Weights of a small GPT-style language model, trained from scratch on English Wikipedia.
Architecture: LayerNorm before each block, learned positions, tied embeddings.
Training: a variant of Adam for these matrices, 739M tokens, 11283 steps.
Each number is 128 + 24 x the weight over the matrix's rms, rounded and kept within 0 to 255. Layers, rows and columns count from 0.

# layer 4 attention query, 768x768, rms 0.0411, rows 393-406,488-502,584-598,680-693, columns 384-479
[[121 167 129 133 113 117 110 152 111 148 106 139  99 136 109  96 107 131 122 127 142 112  88 107 131 132 127 148 109 130 164 111 139 117 138 142 115 158 126 112 150 149 129 118 131 148 112 128  97 140 103 153 120 122 136 104 138 129 125 146 112 112 139 132  91 127 128 128 101 123 103 118 150 113 130 115 114 120 130  93 108 121  93 119 174 109 159 138 147 136 129 145 130 115 112 151]
 [149 145 122 133 134 143 112 108 110 147 146 144 120 166 128 116 134 142 123 142 141 179 133 140 140 139 121 120 118 122 129 109 148 120 111 123 155 151 122 114 152 119 161 112 146 126 145 143 130 120 103 128 125 152 121 155 110  98 158 112 161 104 129 127 131 144  81 130 131 126 111 126 126 132 124 132 105 149 104 103 115 128 110  99 133 129 148 122 137 109 141 122 125 128 131 116]
 [131 146 125 143 125 144 141 117 119 116 138 117 134 129 153  92 134 143 124 131 125 141 107 122 118 125 119 135 113 136 146 143 117 106 116 148 142 157 142  98 126 105 148 126 138 114 143 130 116 102 131 134 167 147 132 124 105 126 145 156 111 124 145 106 158 124 153 127  88 127 120 142 110 153 141 134 131 118 143 135 147 153 115 135 163 167 130 138 120  86 132  78 178 147 143 175]
 [104 103 118 150 112 139 121 112 127 102 117 169 138 105 168 119 139 114 158 124 144 132 108 108  91 127 126 109 149 102 106 105  91 160 126 137 100 103 171 126 130 131 128 159 119 128 131  98 135 115 145 106 135 110 153 113 122 151 143 102 134 121 102 126 111 135 125 150 112 144  89 148 113 158 150  96 147 129  91 119 153 127 120 157 140 120 125 106 125 149 118 112 126 113 161 125]
 [ 97 117 137 133 129  94 136 101 106 164 142 162 141 119 135 131  98 131 123 178 110 109 103 125 138 124 120 115 118 143 126 132 135 132 145 149 137 146 116 100 156 129 144 132 143 108 122 156 118 146 133 162 128 163 137  97 137 119 157 100 138 155 137 136 121 128 132 155  94 124 130 112 109 125 132 139 113 100 154 129 137 143 109  97 115 106 159 127 125  96 140 121 106 107 134 172]
 [137 117 134 127 114 133 128 113 122  84 118 132 139 131 146 152 123 129 166 107 143 118 113 130 115 121 118 155 118 122 106 116 129 150 120 112 150  98 133 133 121 144 114 124 177 131 133 152 154 149 134 122 123 111 125 116  94 115 162  71 133 125 128 150 156 137 136  98 153 125 141 150 136 127 132 137 122  97 127 168 117 103 164 142 130 125  84 133  81 138 127 101 137 139 128 106]
 [105  98 133 143 136 121 102 133 130 140 119 119 156 133 123 142 111  88 123 129 121 137 114 162 136 141 133 115 111 121 112 125 148 117 134  97 146 124 154 118 126 112 110 122 132 129 121 120 112 135 115 120 163 124 123 141 189  84 135 109 145 110 121 111 141 136 117 106 141 117 156 114 156 143 135 110 141 108 123 146 154 117 129 142  86 128 117  93 136 142 108  99 127 114 111 141]
 [109 106 102 132 146 135 137 103 131 141 132 124 151 133 133 119 152 128 135 133 126 132  94 121 144 112 123 120 149 119 132 115 144 156 137 125 144 125 106 113 127 128 122 117 128 151 115 115 157 135 153 142 125 131 121  90 106 112 104 135 104 134 134 134 114 118 143 129 112 136 109 147 129 110 170 122 114 119 139 111 111 137 138 129 117 139 131 137 124 108 128 136 120 129 156 138]
 [127 133 137 117  91 121  88 129 118 137 114 146 137 140 141 129 122 119 128 100 154 117 131 113 123 134 120 128 121 132 123 131 110 113 145  93 101 117 150 132 105 150 145 150 104 120 117 140 141 144 125 140 110 117 108 127 162 149 126  70 110 148 116 103 151 126 137  91 106 114 107 119  99 154 151 135 154 127 124 124  91  88 118 137 126 114 148 144  93 123  96 139 130 144 117 144]
 [ 93 103 119 139 142 118 128 151 129 118 152 131 130 136 141 123 115 107 135 136 138 131 104 135 142 118 122 126 135 135 137 140 111 147 106 131 123 130 126 133 110 120 120 143 147 159 110 136 127 137  92 114 157 138 115 123 139 131 148 116 138 124  88 106 141 114 131 111 125 117 157 117 144 125 123 119 130 107 140 135 118 126 156 127 101 111 117 115 111  92 140 111 120 132 124 110]
 [168 132 131 120 118 149 142 116 131 136 111  97 107 142 128 148 143 137 108 125 123 136 123 136 121 131 107 124 150 139 136 106 116 122 115 122 117 150 120 149 117 124 151 123 135  91 132 129 135 143  94 127 114 125 133 123 150 162 147 115 117 156 123 134 159 125 101 133 137 151 119  90 138 131  89 135 113 149 128 131 104 142 128 150 147 123 158 128 148 138 135 125 112 104 139 136]
 [128 123 154 163 132 131 117 110 112  95  95  89 136 113 151 161 131 125 101 113  97 150 142 116 126 146 139 124 119 137 115 128 138 115 146 114 151 101 108 149  71 124 157 133 108 120 135 133 100 102 127  97 145 123 123 138 166 140 123 161 137 127 117 121 127 120 156 130  97 124 140  97 133 132 122 125 128 137 137 119 116 123 121 159 123 115 130 128 130 125 125 117 130 117 116 131]
 [102 115  93 144 121 135 108 126 137 126 134 111 120 123 120 124 157  93 131 152 134 102 149 109 112 160 120 126 145 146 131 118 132 107  90  98 131 113 111 136  82 149 108 102  69 118 123 166 148 138 140 108  98 106 107 149 128 151  89 145 139 124 103 101 115  93 102 154 143 137 121 145 145 118 129 148 151 124 117 117 148  88 134 142 127 142 152 148 151 140 129 144 111 139 115 157]
 [111 113 134 130 179 135 132 106 143 117 146 166 125  99 129 156 125  96 161 150 103 104 133 145 157 117 131 141 109 125 134 127 101 126 114 125 122 102 134 138 108 126  99 117 112 124 112 113 133 121 164 114 123 135 146 136 122 112 116 150 137 138 144 179  98 122 119 153 168 153 167 110 119 112 126 133 138  95 145 141 142 151 166 157 148 127  96 111 140 139 154 120  94 142 135  69]
 [138 160 134 153 109 179 121 139 124  96 134 115 151 145 135  87 100 128 156 126 118 152 155 134 139 150 122  90 120 134  85  93 158 193 121  85 120 124 155 127 137 115 172 140 121 146 129 138 126 160 147 119 170 132  94  92 139 139 117 127 118 111 169 100 159 113  72 164 106 101 124 123 101 124 153 138  98 141 120 136 104 154 126 163 144  99 147 132 121 111 134 151 124 108 134 156]
 [123 146 135 163  97 112 152 161 146 109 133 162 124 132 105  98 140 148 124 180 118 135 153 141 130 139 138  94 106 115 147 117 152  88 126 145 141 116 189 130 139 110 110 166 159 134 140 101 163 136 154 119 133  76 128  90 116 144 153 140 154 126 152 148 151 145  98 119 139 143 116 167 134 122 128 142 102  82 127 105 106 104 110 103 135 138 120 112 108 155  92 165 158  87  99 114]
 [150 157 145 170 176 136  81 138 143 140 160 119 128 185 122 112 106  90 140 129 158 149  84 176 155 128 127 130  65 122 139 133 191 155 132 106 165 158  90 110 130 113 161 112 179 174 125 108 134 152 104 207 121 118 148  96 145 149 179 142 116 113 129 151 101 133 117 113  89  82 130 162 138 142 115 139  88 168 121 139 102 162 139 149 102 103 121 141 130 132 151 117 125 155 115 130]
 [128 127 139 161 112 101 137 129 118 117 117 132  94 100 137  71 111 113 159 144 104  96 154 116 151 101 167 146 116 121 128 149 118 103 109 196 109 110 118 145 125 137 142 113 137 120 131 122 115 128 128 159 155 152 110 120 142 109 163 151 112 112 119 162 155 118 143 126 152 111 115  85 111 163 163 128 121 129 133 144 148 115 119 128 144 132 128 115 106 136 108 146 124 139 137 133]
 [132 117  90 102  95 125 133  80 150 133 147 145 123 117 148 152 133 181 100 104 154 125 179 119 134 120 141 116 138 112 158  78  79 143 100 116  92 115 123 144 137 120 112 136 115 146 110 106 116  92 180 112 105 109 135 114 111 138  98  92 127 170 166 158 127 153  93 142 165 113 118 145 118 188 121 176 130  66 120  61 160 130 106 111 145 138 130 121 127 156 129 100 105 133  99 122]
 [145  84 148  87 122 137 103 141  94 125 134 125 134 161 155 168 145 150  84 141 127 123 112 130 162 128 135 127 166 125 155 115 126 127 101 155 163 166 153 123 106 116  97 158 108 145 135 129 115 123 120 133 162 132 125 169 149 107 132 128 127  93 159 115  43 120 120  64 136 129 152 131 175 181 149 136 141 152 119 123  90 135 123  90 117 137 162 140 157  83 112  84  83  92 138 143]
 [124 125 150 133 160 124 131 178 108 133 101 124 156 105 137 105 102 139 159 121 130 153 136  96  57 119 152 152 103 114 125 109 104 147  91 131  86 136 140 127  95 107 184 115 134 153 127 150 102 139  90 102 140  99 147 140 139 160 129 145 115  93 124 160 142 146 135 144 178  76 145  93  96 185 145 134 137 106 122  90 136 131 101 165 107 137  99 123 152 118 109 107 146 129 129 136]
 [145 171 134 125 161 129 179 158 138 128 126 112 122 109 123 107 117 138 117 151  87 195 111  94 139 128  94 122  91 127 124 143 175 107 160 129 142 129 105 108 150  95 149 122 100  90 145  92  80 130 114 196 160  97 121 157  84 128 140 120 149 148 129 110 131 178 134 137 104  87 127 144 100  98 117 163 152 136 122 102 100 119 158 160  79 135 135 116 134 112 109 140 173 111 148  85]
 [104 107 143  89 131 121 122 114 111 130 115 187 161 105 146 133  81 143 159 159 154  95 122 115  81 144 136 136 152 115 128 110 123 112 119 117 111  92 136 116 148 131 116 128 173 137 127 128 128 150 178 106  85 139 110 102  96 123 141  61 136 141 209 115 131 104 154 127  97 165 130 120  62 117 156 106 143  98  87 137 118 189 139 140 128  81 146 167 108 179 103 206  53 164 128  81]
 [ 89  72 116 129 128 101 102 113 144 132 141 121 140 161 127 157 148 158  91 112 167 107 133 107 112 153 106 129 104 123 121 164 150 114 163 184 151  98  92 123 120 134 137 146 135 145 136 149 110 147 114 165 101 101 132 126 145  87 193 128 139 143 127 117  77 159 119  94 114 142 127 112 120 160 153 118 125 147 135 113  73 138 129 100 145  96 121 177 122  97 146 147  98 101 112 150]
 [113 137 120 105 185 119 124  85  77  93 141 146 118 125 114  95 142 176 144 108 134 117 136 118 139 105 130 146  93 116 126 106 139 174 115 180 142  84 109 106  94 118  96 113 113 135 143  83 143 127  77 116 121 129 141 121 141 151 123 120 149 145 166 137 144 176 144 119 132 108 117 127 129 118 161 119 114 112 151 147 137 122 132 126 126 154 132 103 128 130 137 144 139 146 142 124]
 [147 141 127 101 167  92 139  94 128  90  95 119 121 111 136 143 107 193 124 134 150 103 118 113 103 120 135 140 137 148 103 132  49  90 100 148 115 119 140 141 109 123  73  83 101 144 122 114 112 108 102 160 121 160 131 153 110 141 121 140 115 132 148  92 111 131 134  68  60 140 121 171 101 154 116  98 122 103 150 149 152 136 131 142 142 118 117 132 103 106 170 135 126 136 128  98]
 [117 127  88 120 197 159 137  75 105  92 109 150  86 116 132 143 137 107 133 126 137  74 138 102 160  90 128 127 147 127 104 110 132  85  83 132 137 184  89 143 161 160 124 116 162  94 123 193 136 171 117 146 120 121 109 133 118 144 133 129 155 127 117 112 118 140 109 195 112 162 130  95 118 104 117 144 104 145 133 143 119 129  96 162  98 116 144 143 152 139 131  90 118 102 119 140]
 [144 149 162 117 125 115 136 114 158 105 112 142 145 128 118 101 139 174 124 144 161 146 105 171 143 147 125 128 128 136 116  99 110 142 124  95 129  89 158 150 141 116 131  86 103 118 123 162 108  96 161 108 178 121 120 128 136 123 112 118 108 143 134 104 146 140  80 165 103 120  99 140 114 139 161 138 161 116  94  68 169 137  57 117  83 118  62 158 100 144 123 125 144 132 127 181]
 [133 147 131 169 149 130 117  97 113 103 119 109 121 123 119 144 110 113 126  97 150 112 167 120 130 134 114 145 157 125 127 137 162 144 151 115 138 100 139 146  95 133 168  99 137 147 109 145  75 135 138 153 112 114 113 141 115 134  99 135 146  87 157 150 193 113 120 107 127 177 149 111 131 132 108 157 136 182 174 123  90  85  90 164  74 124 152 128 174  88 116 111 132 117 117 106]
 [150 134 207 151  76 139 104 136 126 118 121 146 121 135 150 147 115 117 104 153 136 164 139 136 134 138 115 120 119 127 143 112 142 141 193 106 120 135 139 127 138 156 128 141 152 117 128 143 126 120 165 153 133 125 103 113 125 123 146 130 122 129 159 113 106 146 102 127 122  88 132 147 128 132 114 146 141 158  84 114  91 159 101 133 135  87 111 142 100 107 149 138 101 142 141 136]
 [149  99 169 153 110 142 163 147 124 155 115 123 130 139  99 146 119 127 159 180 128 178 123 125 165 167 118 129 153 143 121 152  92 157  96  81 133 137 135 113 156 102 108 199 144 136 133 100 139  85 113  72 137  94  72 118  69 195 125 163 100 104 137 126 131 142  54 143 163 143 150 130 171  88 134 174 114 132 144 126 100 160  68 135 122 174 145 116 151 125 117 179 138  91 104 106]
 [ 88 173 146 164 136 112  93 155 114 141 137 136 169 150 128 135  70  83  91 110 143 141 187 147 124 135 156 145  93 111 121 132 209 123 104 141 162 103 141 158 133 144 136 139 148 139 125  90 134 137 162 188 152 112 120  84 155  91 110 139 126 137 152 151 129 109 148 151  96  75 128  82 109 128  63 136  95 121  87 108  93 120  95 125  98 179 155 154  98 167 139 125 115 142 138 139]
 [143 129 145 159 103 153 147 124 111  97  90 126 146 150 126 118 132  86 117 138 119  92 142 112 113 121 176 152  87 106 143 137 104 113  95 125 104 133 131 184 126 134 108 138 125 109 133  99 118  73 143 155 135 145 132 121 108 112 135 154 124  40 140 127 108 155 154  82  77 145 113 124 147 157 139  48 129 118 171 123 141  85 112 144 113 141 155 174  97 127 134 134 164 195 130 176]
 [138  89  80  89 100 120 146 157 137 158 137 168 113 131 123 120 134 156 154 124 126 124 124 133 131 120 133 103 121 110 144 125 128 110 121 135 115 106 109 127 131 121  97 129 107 107 122  94 160 106 139 122 168 113 174 123 138 115 135 108 119 144 143  99 128  98 112 124 162  83 117 121 147 149 152 148 133 115  83 116 148 139  82 166 135 165 162  93 113 111 135 116 126  87 147 127]
 [130 155 173 148 128 165 123 136 126  99 124 126  99 107 146 165 130 119  24 153 102 172 169 105 134 123 100 116 155 129 148 111 120 145 148 175 122  88  88  92 116 156 165 146  92  86 134 187  88 169  70 207 143 110 135 182 153  81 143 148 152 162 144 137  65 114 128 117 108 153 130 103 145 168 106 204 165 175 140  94 108 126 106 129  95 141 147 134 128 118 155 132  61 148 144 137]
 [100 118 162 168 140 166 156 128 132 124 123 158 160  56 162 154 109 171 123 120 147 119 136 147 151 118 121 143 135 137 124 157  88 130  96  72 156 100 103 134 153  90 165  97 132 148 125 140 118 125  83 109 118 101 126 175 140 166  57 120  99 135 102 115 188 120  81 176 149 118 124 123 147 143  80 149 112 119 119 153 126 183  57 101 120 128 105 152 133 130 127 140 134 133 116 158]
 [126 126 147 116 145  99  98 117 140 107 155 168 142 145 122 121 167 108 114 136  78 156 127  85  97 165 138 113 103 111 122 130 165 121 133 131 122 149 103 101 125 130 148  94 129 134 136 107 112 187 159 162 202 126 108 104  99  79  90 154 164 129 134 123 121 139 146 150 131 150 123 157 174 140 158 157 160 100  91  95 157 123 137 138 144 111 130 114 157 100 118 152 108 142 131 126]
 [157 131 157 159  97 184 154 109 129 134 107 141 151 164 158 154  98 157 165 148 181 148 111 163 113 166 135 134 121 128 127 123 166 130 138  91  99  62  91 131 118 107 108 111 127 152 128 124 100  99 180 152 173 138 122 150 111 171 129 161 133 142 168 121 116 117 134 113 112 131 119 162 165 115 103 112 171 104  69 141  72 167 136 126 105 124 167 166 109 183 129 190 102 118 114 143]
 [ 62  82  92  84 146  87 124  67 139 100 123 129 135 122 112 126 127 199 119 139 178 110 152 106 142 169 113 117 107 111 117 197 159  82 138 179 177 108  62 145 107 147 122 111 152 142 143 148 107 160 147 162 120 133 107 136 117 160 126  91 145 133 109  95 114 142 119 141  80 179 155 117 126  97  88 116 147 122 160 160 104 139 144  84 105  52 151 136 167 107 129 152  75  95 118 152]
 [ 87 117  63  98 139 105 145 115 128 109 114 145 169 111 120  47 100 162 141 143 136 110 133  87 134  96 146 139 110 115 175 128 137 135 107 181 125 145 111 132  86 129 127 134 126 138 113 101 146 157 100 134 123 126 148 148  82 108 136 118 130 111 124 131 119 169 131 135  92 157 117 144  73 160 138 154 161  96  88 113 104  92 123 130 114 120 118  90 105 119 141 143 113 150 150 150]
 [129 104 191 147  91 123 142 101 140 143 136 114  92 121 121 145 152 154 114 100 103 166 140 134 157 132 153 117 151 123 109 140 119 130 176 162 129  77 153 100 166 104  91 104 103  87 155 155 124 144 159 114 153 128  97 163  29 178 124 165 114  97 147 133 170 112  64 137 135 137 105 162 119 119 108 119 118 143 200 114 155 110 209 122  85  97 136 156 128  66 124 136 112 118 121 108]
 [149 149 114 141 139 136 142 105 127 110 101 119 114  94 188 126 132 153  90 162 155  79 139 115 108 105 126 119 143 140 150 160  53  87 100 152 150 155 126 121 136 144 140 140 138 111 132 208  66 140  66 167  96  97 153 138 150 108 106  96 139 126  72 158 162 119 115 107 116 153 136  72  99 125 110 102 108 146 187 134 158 128 123 146 124  90 110 148 184 132 142  82 139 143 115 153]
 [122 102 163 167 115 148 137 104 140 149 100  97 120 108 137 143 112 153 106 177 128 147  89 156 210 157 105 119 112 129 135  89 133 146 146 136 177 182 147 139 148  97 163 153 107  77 150 110 105  77 131 146 127 121 134 138 154 107 201 108 125 179  84  97 128 133  80 140  78  91 102  90 114 100  99 116 119 140 158 132 120 185  90 134 118 116  92 172 137 143 149 141 139  75 117 178]
 [144 136 127 150 152 133 108 144 106 126 117 122 148 129 150 152 111 100 157 158 110 152 133 180  90 132 138 142 144 109 121 119 183 164 127 168 151 102 118 123  83 115 142 107 159 143  87 147  76 204 130 159 125  85 147 113  95 108 117 128 134 115 126 158 136 117  91  91 174 187 170 135 159 156 117 136 165 158 133 113  84 125 178 137 138 124 177 188 152  98 174 103 116 111 115 109]
 [123 124 131 138 106 128  94 170 141 129 147 145  97 113 116 123 137 162 115 140 125 110 125 150 135 125 111 125 121 106 129 117 172 130 134 108 136 155 127 121 145 109 116 132 125 134 128  95 171 128 114 167 137 148 142  92 118 104 118 139 148 125 121 130 115 151 135 150 129  93 148 128 111 107 139 144 133 115  82 120 106 115 116 123 114 141 118 164 167 145  99 146 134 116 107  96]
 [119 145 150 133  99 154 136 134 127 136 122 149 119 148 131 121 148 153 143 129 140 155 135 138 147 134 118 139 110 124 119 138 150 132 157 133 122 136 118  95 119 125 157 108 123 125 122  87 155 129 166 117 147 120 153  97 112 141 141 161 122 158 107  96 131 150 133 140 143 131 108 147 143 109 127 114 111 125 106  95 116 149 146 128 152 145 143 123 106 120 136 174 137 113 115 138]
 [160 106 143 159 160 146 121 140 142 129  94 148 126 147 123 130  63 129 127 138 143 118 117 125 134 127 127 118 151 122 110 111 129 124 112 126 155 111 110 131 157 122 128 103 176 144 103 133 142 136 112 137 156 134 122 129 130 123 139 126 111 123 136 113 127 162 105 135 149 122  97 118 142 128 104 124 119 111 113 134 118 112  66 137 120 119 121 115 133 128 123 105 164 139 108 148]
 [112  97 123 121 145 128  98 121 130 148 142 133 108  59 144 110 149  93 126 129 145 146 136 172 128 117 136 143 104 117 145 122 135 103 128 142 104  90 128 144 124 108 118 143 138 135 160 112 129  92  98  90 143 112 141 143 138  94 114 121 128 110 208 154 136  83 138 132 143 103 156 125 126 128 155 150 134 114 116 121 117 143 135 157 135 102 133 162 125 106 122 107 146 144 129 122]
 [124 134 152 138 116  86 149 118 128 166 123 145 116 145 122 141 112 177 132 115 145 153 138 117 130 145 138 100 138  91 136 142 117 187 162 131 122 104 146 129 138 113 119 113 128  92 147  83 122 137 135 150 134 145 138 123 118 118 160  75 115 128 146 170 133 145 110 150 112 114 124 144 135 126 121 155 110 119 127 140 129 141 124  84 119 146 149 124 114 115 130 161 110 106 102 107]
 [123 122 123 115 147 115 133 142 129 122 148 137 134 130 150 106 141 110 174 145 133 125 138 132 155 135 152 146 115 147 124 125 116 127 112 143 130 129 125 110 111 137 134 173 122 140 136 127 113 120 130 128 107 140 112 123 142 122 129 109 149 124 153 122 127 123 123  89 133 110 141 120 104 145 118 112 108  97 127 150 161 150 131 150 119  98 142 133 137 112 127 108 139 132 116 123]
 [130 115 134 133  75 121  99 137 132 146 110 108 128 129 163 153 124 129 141 136 133 120 125 125 129 126 147 119 140 132 157 145 117 125 123 120 136 121 114 137  90 146 132 156 109 132 131 150 128 107  88 107 152 118 129 132 144 128 131 155 102  92 138 127 116 136 132 137 151 119 140 134 127 172 128 145 123 117 108  89 134  87  86 106 126 148 100 133 139 117 108 101 150 114 115 139]
 [134 117  91  94 144 110 153 113 128 125 119 153 140 113 122 134  74 165 122 144 145 150 100 105  95 121 151 128 141 128 132 146 113  98 131 108 102 119 121  98 152 109 124  87 132 112 134  93 143 137 174 163 168 134 132 106 121 101 139  95 151 136 114 129 139 141 116 145  93 147 110 161 100 145 127 114 137 114 150 111 138 135 135  82 131 127 119 128  77 141 138 157 135  97 118 117]
 [109 132 142 138 118 130 118 105 135  96 114 111 164 101 129 108  91  83 149 135 131 113 135 127 111 132 111 121 110 117 102  93 114 171 125 128 148 158 134 153 158 170 120 143 152 111 135 127 106 154 128 106  89 120  96 158 114 148 140 102 137  99 141 108 164  97 119 124 112 164 128 116 101 133 129 122 113 131 106 148 118 102 130 171 121 127 151 118 120 133  72 125 151 134 134  89]
 [126 133 123 105 148 150  75 150 116 166 111 115 126  99 132 165 147 107 110 116 125 130  96 136 126 123 128 143  97 142 123 137 114 132 134 114 145 113 135 146 145 128 162 133 112  97 139 140 146 136 162 159  94 130 170 137 119 150 127 152 135 127 111 116 110 145  88 122 143  98 123 119 184 107 119 135 148 119 132 108 107 147 133 119 135 111 106 143 102 129 110 153 102  90 132 123]
 [152  98 116  88 120 149 131 140 140 113 132 125 107 137 112 113 132  97 146 125 155  95 120 144 100  74 136 129 129 114 122 108 138 131 127 158 126 133 108 151 136 104 102  88 128 118 119 110 108 153 135 121 136 144 133 144 120 144 163 118 109 141 112 134 132 151 123 123 160  85 145 129 116 105 140  98 102  80 137 100 145 100 145  93 122 150  84 113 125 125 162 108 126 158 122 114]
 [104 128 139 130 132 126 139 125 138 133 142 117 126 148 138 100 131 163 130 136 134 130  99 139 118 135 112 119 141 143 120 113 101 118 123 148 141  97 110 153 129 130 137  99  91 148 127 138 138 139 119 155 116 118 132 128 123 131 125 108 121 153 142 115 111 134 124 126 129 168 123 117 113 107 143 145 125 136 141 108 133 108 127 111 131 121 136 123 111 138 159 129 104 119 137 111]
 [155 125 121 141 134 161 147 128 131 143 111 120 139 112 125 114 110 116 146 114 145 148 163 128 157 106 142 125 137 118 127 125 101 139  97 125 132 129 158 139 120 132 146 137 130 126 109 181 108 146 122 123 151 113 108 137 120 159 158 152 113 148 125  87 164 146 114 148 123 108 128 140 133 147 109 127 138 109 116 113 148 122 121 143 144 158 104 138 110 134 147 117 125 114 116 145]
 [127 143 133  88 116 109 142 168 131 134 152 136 104 144 109 112 118 133 153 163 119 121 135 125 161 125 118 136 154 134 121 171 129 130 130 151 135 166 132 138  97 147 131 111  68 130 158 153 114 146 122  86 149 133 107 119 155  94 148 148 122 137 119 142 134 118 133 139 132  92 117 129 130 119 145 183 105 122 131  89 118 108 132 132 142 131  90 135 138 153  96 118 147 106 149 114]]
# layer 4 attention key, 192x768, rms 0.037, rows 104-117, columns 384-479
[[ 81 161 174 146 113 119 114 114 116 151  95  98 104 139 122 149 117 135 126 121 124 139 149 118 158 126  86 118 133 116 158 143 125 121 132 132 129 124  84 162 102 149 155 102 128 139  97 119 141 152 128 108 123 147 124 142 117 136 139 139 116 119 126 151  95 132 101 146 124 119 164  93 112 136 118 116 123 158 136  97 131 137 138 160 106 166 139 136 156 142 119 122 119  99  99 159]
 [106 165 135 167 117 118 108 166 109 153 127 138 140 151 100 123 124 149 144  97 113 126 139 130 148 185  92 137 138  92 125 154 121 171 170 126 148 112 154 115 124 142 144 125 103 161 152 133 124 128 150 110 100 133 114 120 146 112 109 111 151 110 126 151 139 111 102 142 130 151 116 129 163 137 103 158 105 165 139 143 149 110 142 143 138 137  97 120 194  92 146 164 135 120 115 146]
 [ 99 166 156 111 141 121  77 139 122 137 105 132 140  77 153 138 130 105 115 131 153 157 154 154  87 179 198 176 135 141 101 141 141 139 120 125 121 139  94 133 138 111 142 162 122 116 144 136 166 140 122 101 134 115 135 127 155 123 121 128 119 122 122 115 129 132 113 138 151 107  94 145 113  89 121 148 162 137 175 107 128 139 126 124 122 142 124 116 116 101  90 176  65 145 152 126]
 [142 116 140 135 166 135 143  99 156 148 145 127 165 163 136 125 133 125 128 157  82 124 102  95 115  82 204 118 100 188 169 129 107 149 118 117 119 142 133 146 112 124 115 156 138 117 125 145 127 115  95 128  94 168 122 117 102 124 163 140  72 105  96 128 141 119 153 134 100 145 140 134  90 141 104 135 124 111 142 149 130 129 115 130 114 147 134 103 127 146  98  99 160 142 147 141]
 [127 149 120 111 126 106 111 126 160 117  84 126 133 132 194 102  98 141 124 125 107 106 146 110 159 105 177 216 132 143 186 158 164 131 111 119 127 118 117  98 134 158 122 126 126 120 151 147 140 120 134 175 149 148 134 153 140 134 106 147  65  90 151 142 129 143 104 103 114 126 104 138 130 123 154 117 115  99 131 126 154 143 129 136 139 154 117 125 152 117 118 127 136  83 175 150]
 [ 84 167 130 150 133 171 139 183 121 135 122 138 112 119  87 129 104 137  78 153 124 110 127 149 124 118  66 137 117 158 123 104  77 119 127 117 127 163 132  90 121 123 135 140 133 108 132 147 157 123 103  99 139 147 158 155 117 127 118 165 144 106 131 122 114 128 124 125 139 160 175 138 129 128  87 137 133 101 123 133 116 132  92 134 107 123 105 106 134 111 100 120 124  74  86 140]
 [183 125 153 119 143 174 141 143 118 102 110 125 140 153 142 127 134 128 165 111 131  91 118 128 141  92 125 132 114 154 106 107 165 143 100 151 175 176  91 116 125 165 132 118 133 123  99 141 155 168 115 127 150 160 109 138 158 134 166 151  89 136 101 129  89 109 127  95 124 141 126 136 111 118  87 126 139 141 115 150  88 132 119 128 155 134 106 108  97 100 109 112 121 116 141 129]
 [ 99 161 137 179 123  92 100 165  83 114  68 204 161 126 138 159 132 155 140 146 128 138 148 128 130 190 150 138 108  72 132 121 153 116 121 109  80 140 137 126 159 155 134 159 130 113 145 134 119 111 120 138 123 138 123 132 113 142 134 121 121 134 135 102 101 125 134 121 144 105  76 110 136 145 128 133 125 107 114 138 150 131 139 139 118 158 146 137 122 132 131 145  85 134 139 146]
 [128 120 119 151 157 119 165 130 135 132 113 137 122 183 190 107  92 125 137 142 105 148 124 139 130 104 151 161 123 124 174 122 121 126 127 143 140 141 116  90 135 131 116 134 156 124 122  94 134 152 129 124 156 156  94 137 125 120 102  91 119 125 114 156  84 145 130 124 129 129  83 147 133 123 111 145 131 149 151 102 145 111 123 128 126 103 134 165  99 148 126 102 145 138 133 130]
 [121 101 117  98 161 106 142 151 141 131  62  84 143 151 141  98 155 121  95 127 128 105 127 194 151 114 137 141 149 174 159 106 156 140 128 158 143 160 137 113 125 159 129 117 116  95 162 138 123 116 153 136 131 141 103 140 141 117 129 142 105 134 117 141 114 108 159 137 132 109 111 102 134 150 153 131 135 147 135 127 120 119 130 115 177 211 136 108 152 141 126 163  86 119 153 110]
 [157 132 148 153  76 149 121 137 153 126 152 190 132 145 120  97 130 143 157 133 105 126 144 125 141 135  75 163  96 182  87 104 144 115 140  95 143 139 142 101 143 143 171 111  94 103  98 153  88 159 127 103 118 120 122 123 123 116 104  79 145 137 146 140 166 133 116 151 166 126 126 108 119 109 135 124 105 128 104 124 145 109 115 111 115 108 129 118 140  95  74 133 114 160  64 132]
 [124 114 106 133 144 168 166 134 135 119 120 122 136 146 142 118 173 113 103 115 125 134 128 124 124 134 170 113 148 166 180 121 139 145 156 119 129 130 153 131 126  59 149 115  92 139 142 114 114 103 144 105 162 122 125 110 125 149 122 152 155 144 130 107 106 123 149 151 101 118 164 110 147 106 122 119 111 139 129 124 100 137 144 130 163 131 130 121 108  89 129 160 147 154 146 138]
 [ 80  95 106 111 118 124 121 136 112 127  88 124 119  96 195 112 113 111 108 100 146 162 120 158  95 113 166 121 118 150 145 115 136 111 123 181 146 117 136 185 115  85 115 128 136 120  99 146 150 123 131 123 112 135 121 115 178 140 120 116 142 117 111 175 121 152 128 174 108 166 163  97 119 142 116 146 111 156 115 129 116 132 100 138 141  70 110 143 117 128 123 129 116 141 117 134]
 [153 104 148 124 161 140 146 126 100 149  88  83 119 144 177  99 123 112 117 111 108 133 130 130 135 126 142 179 134 130 133 123 134 135 140 110 136 131 123 235 140 139 120 116 130 148 129 158 106  88 104 116 118 104 141 134 144 114 103 152  71 127 119 108 129 135 134 100 119  94 124 144 119 131 137 117 183 142 122 173  97 149 113 111  98 161 124 117 107 124 162 115 166 123 161 131]]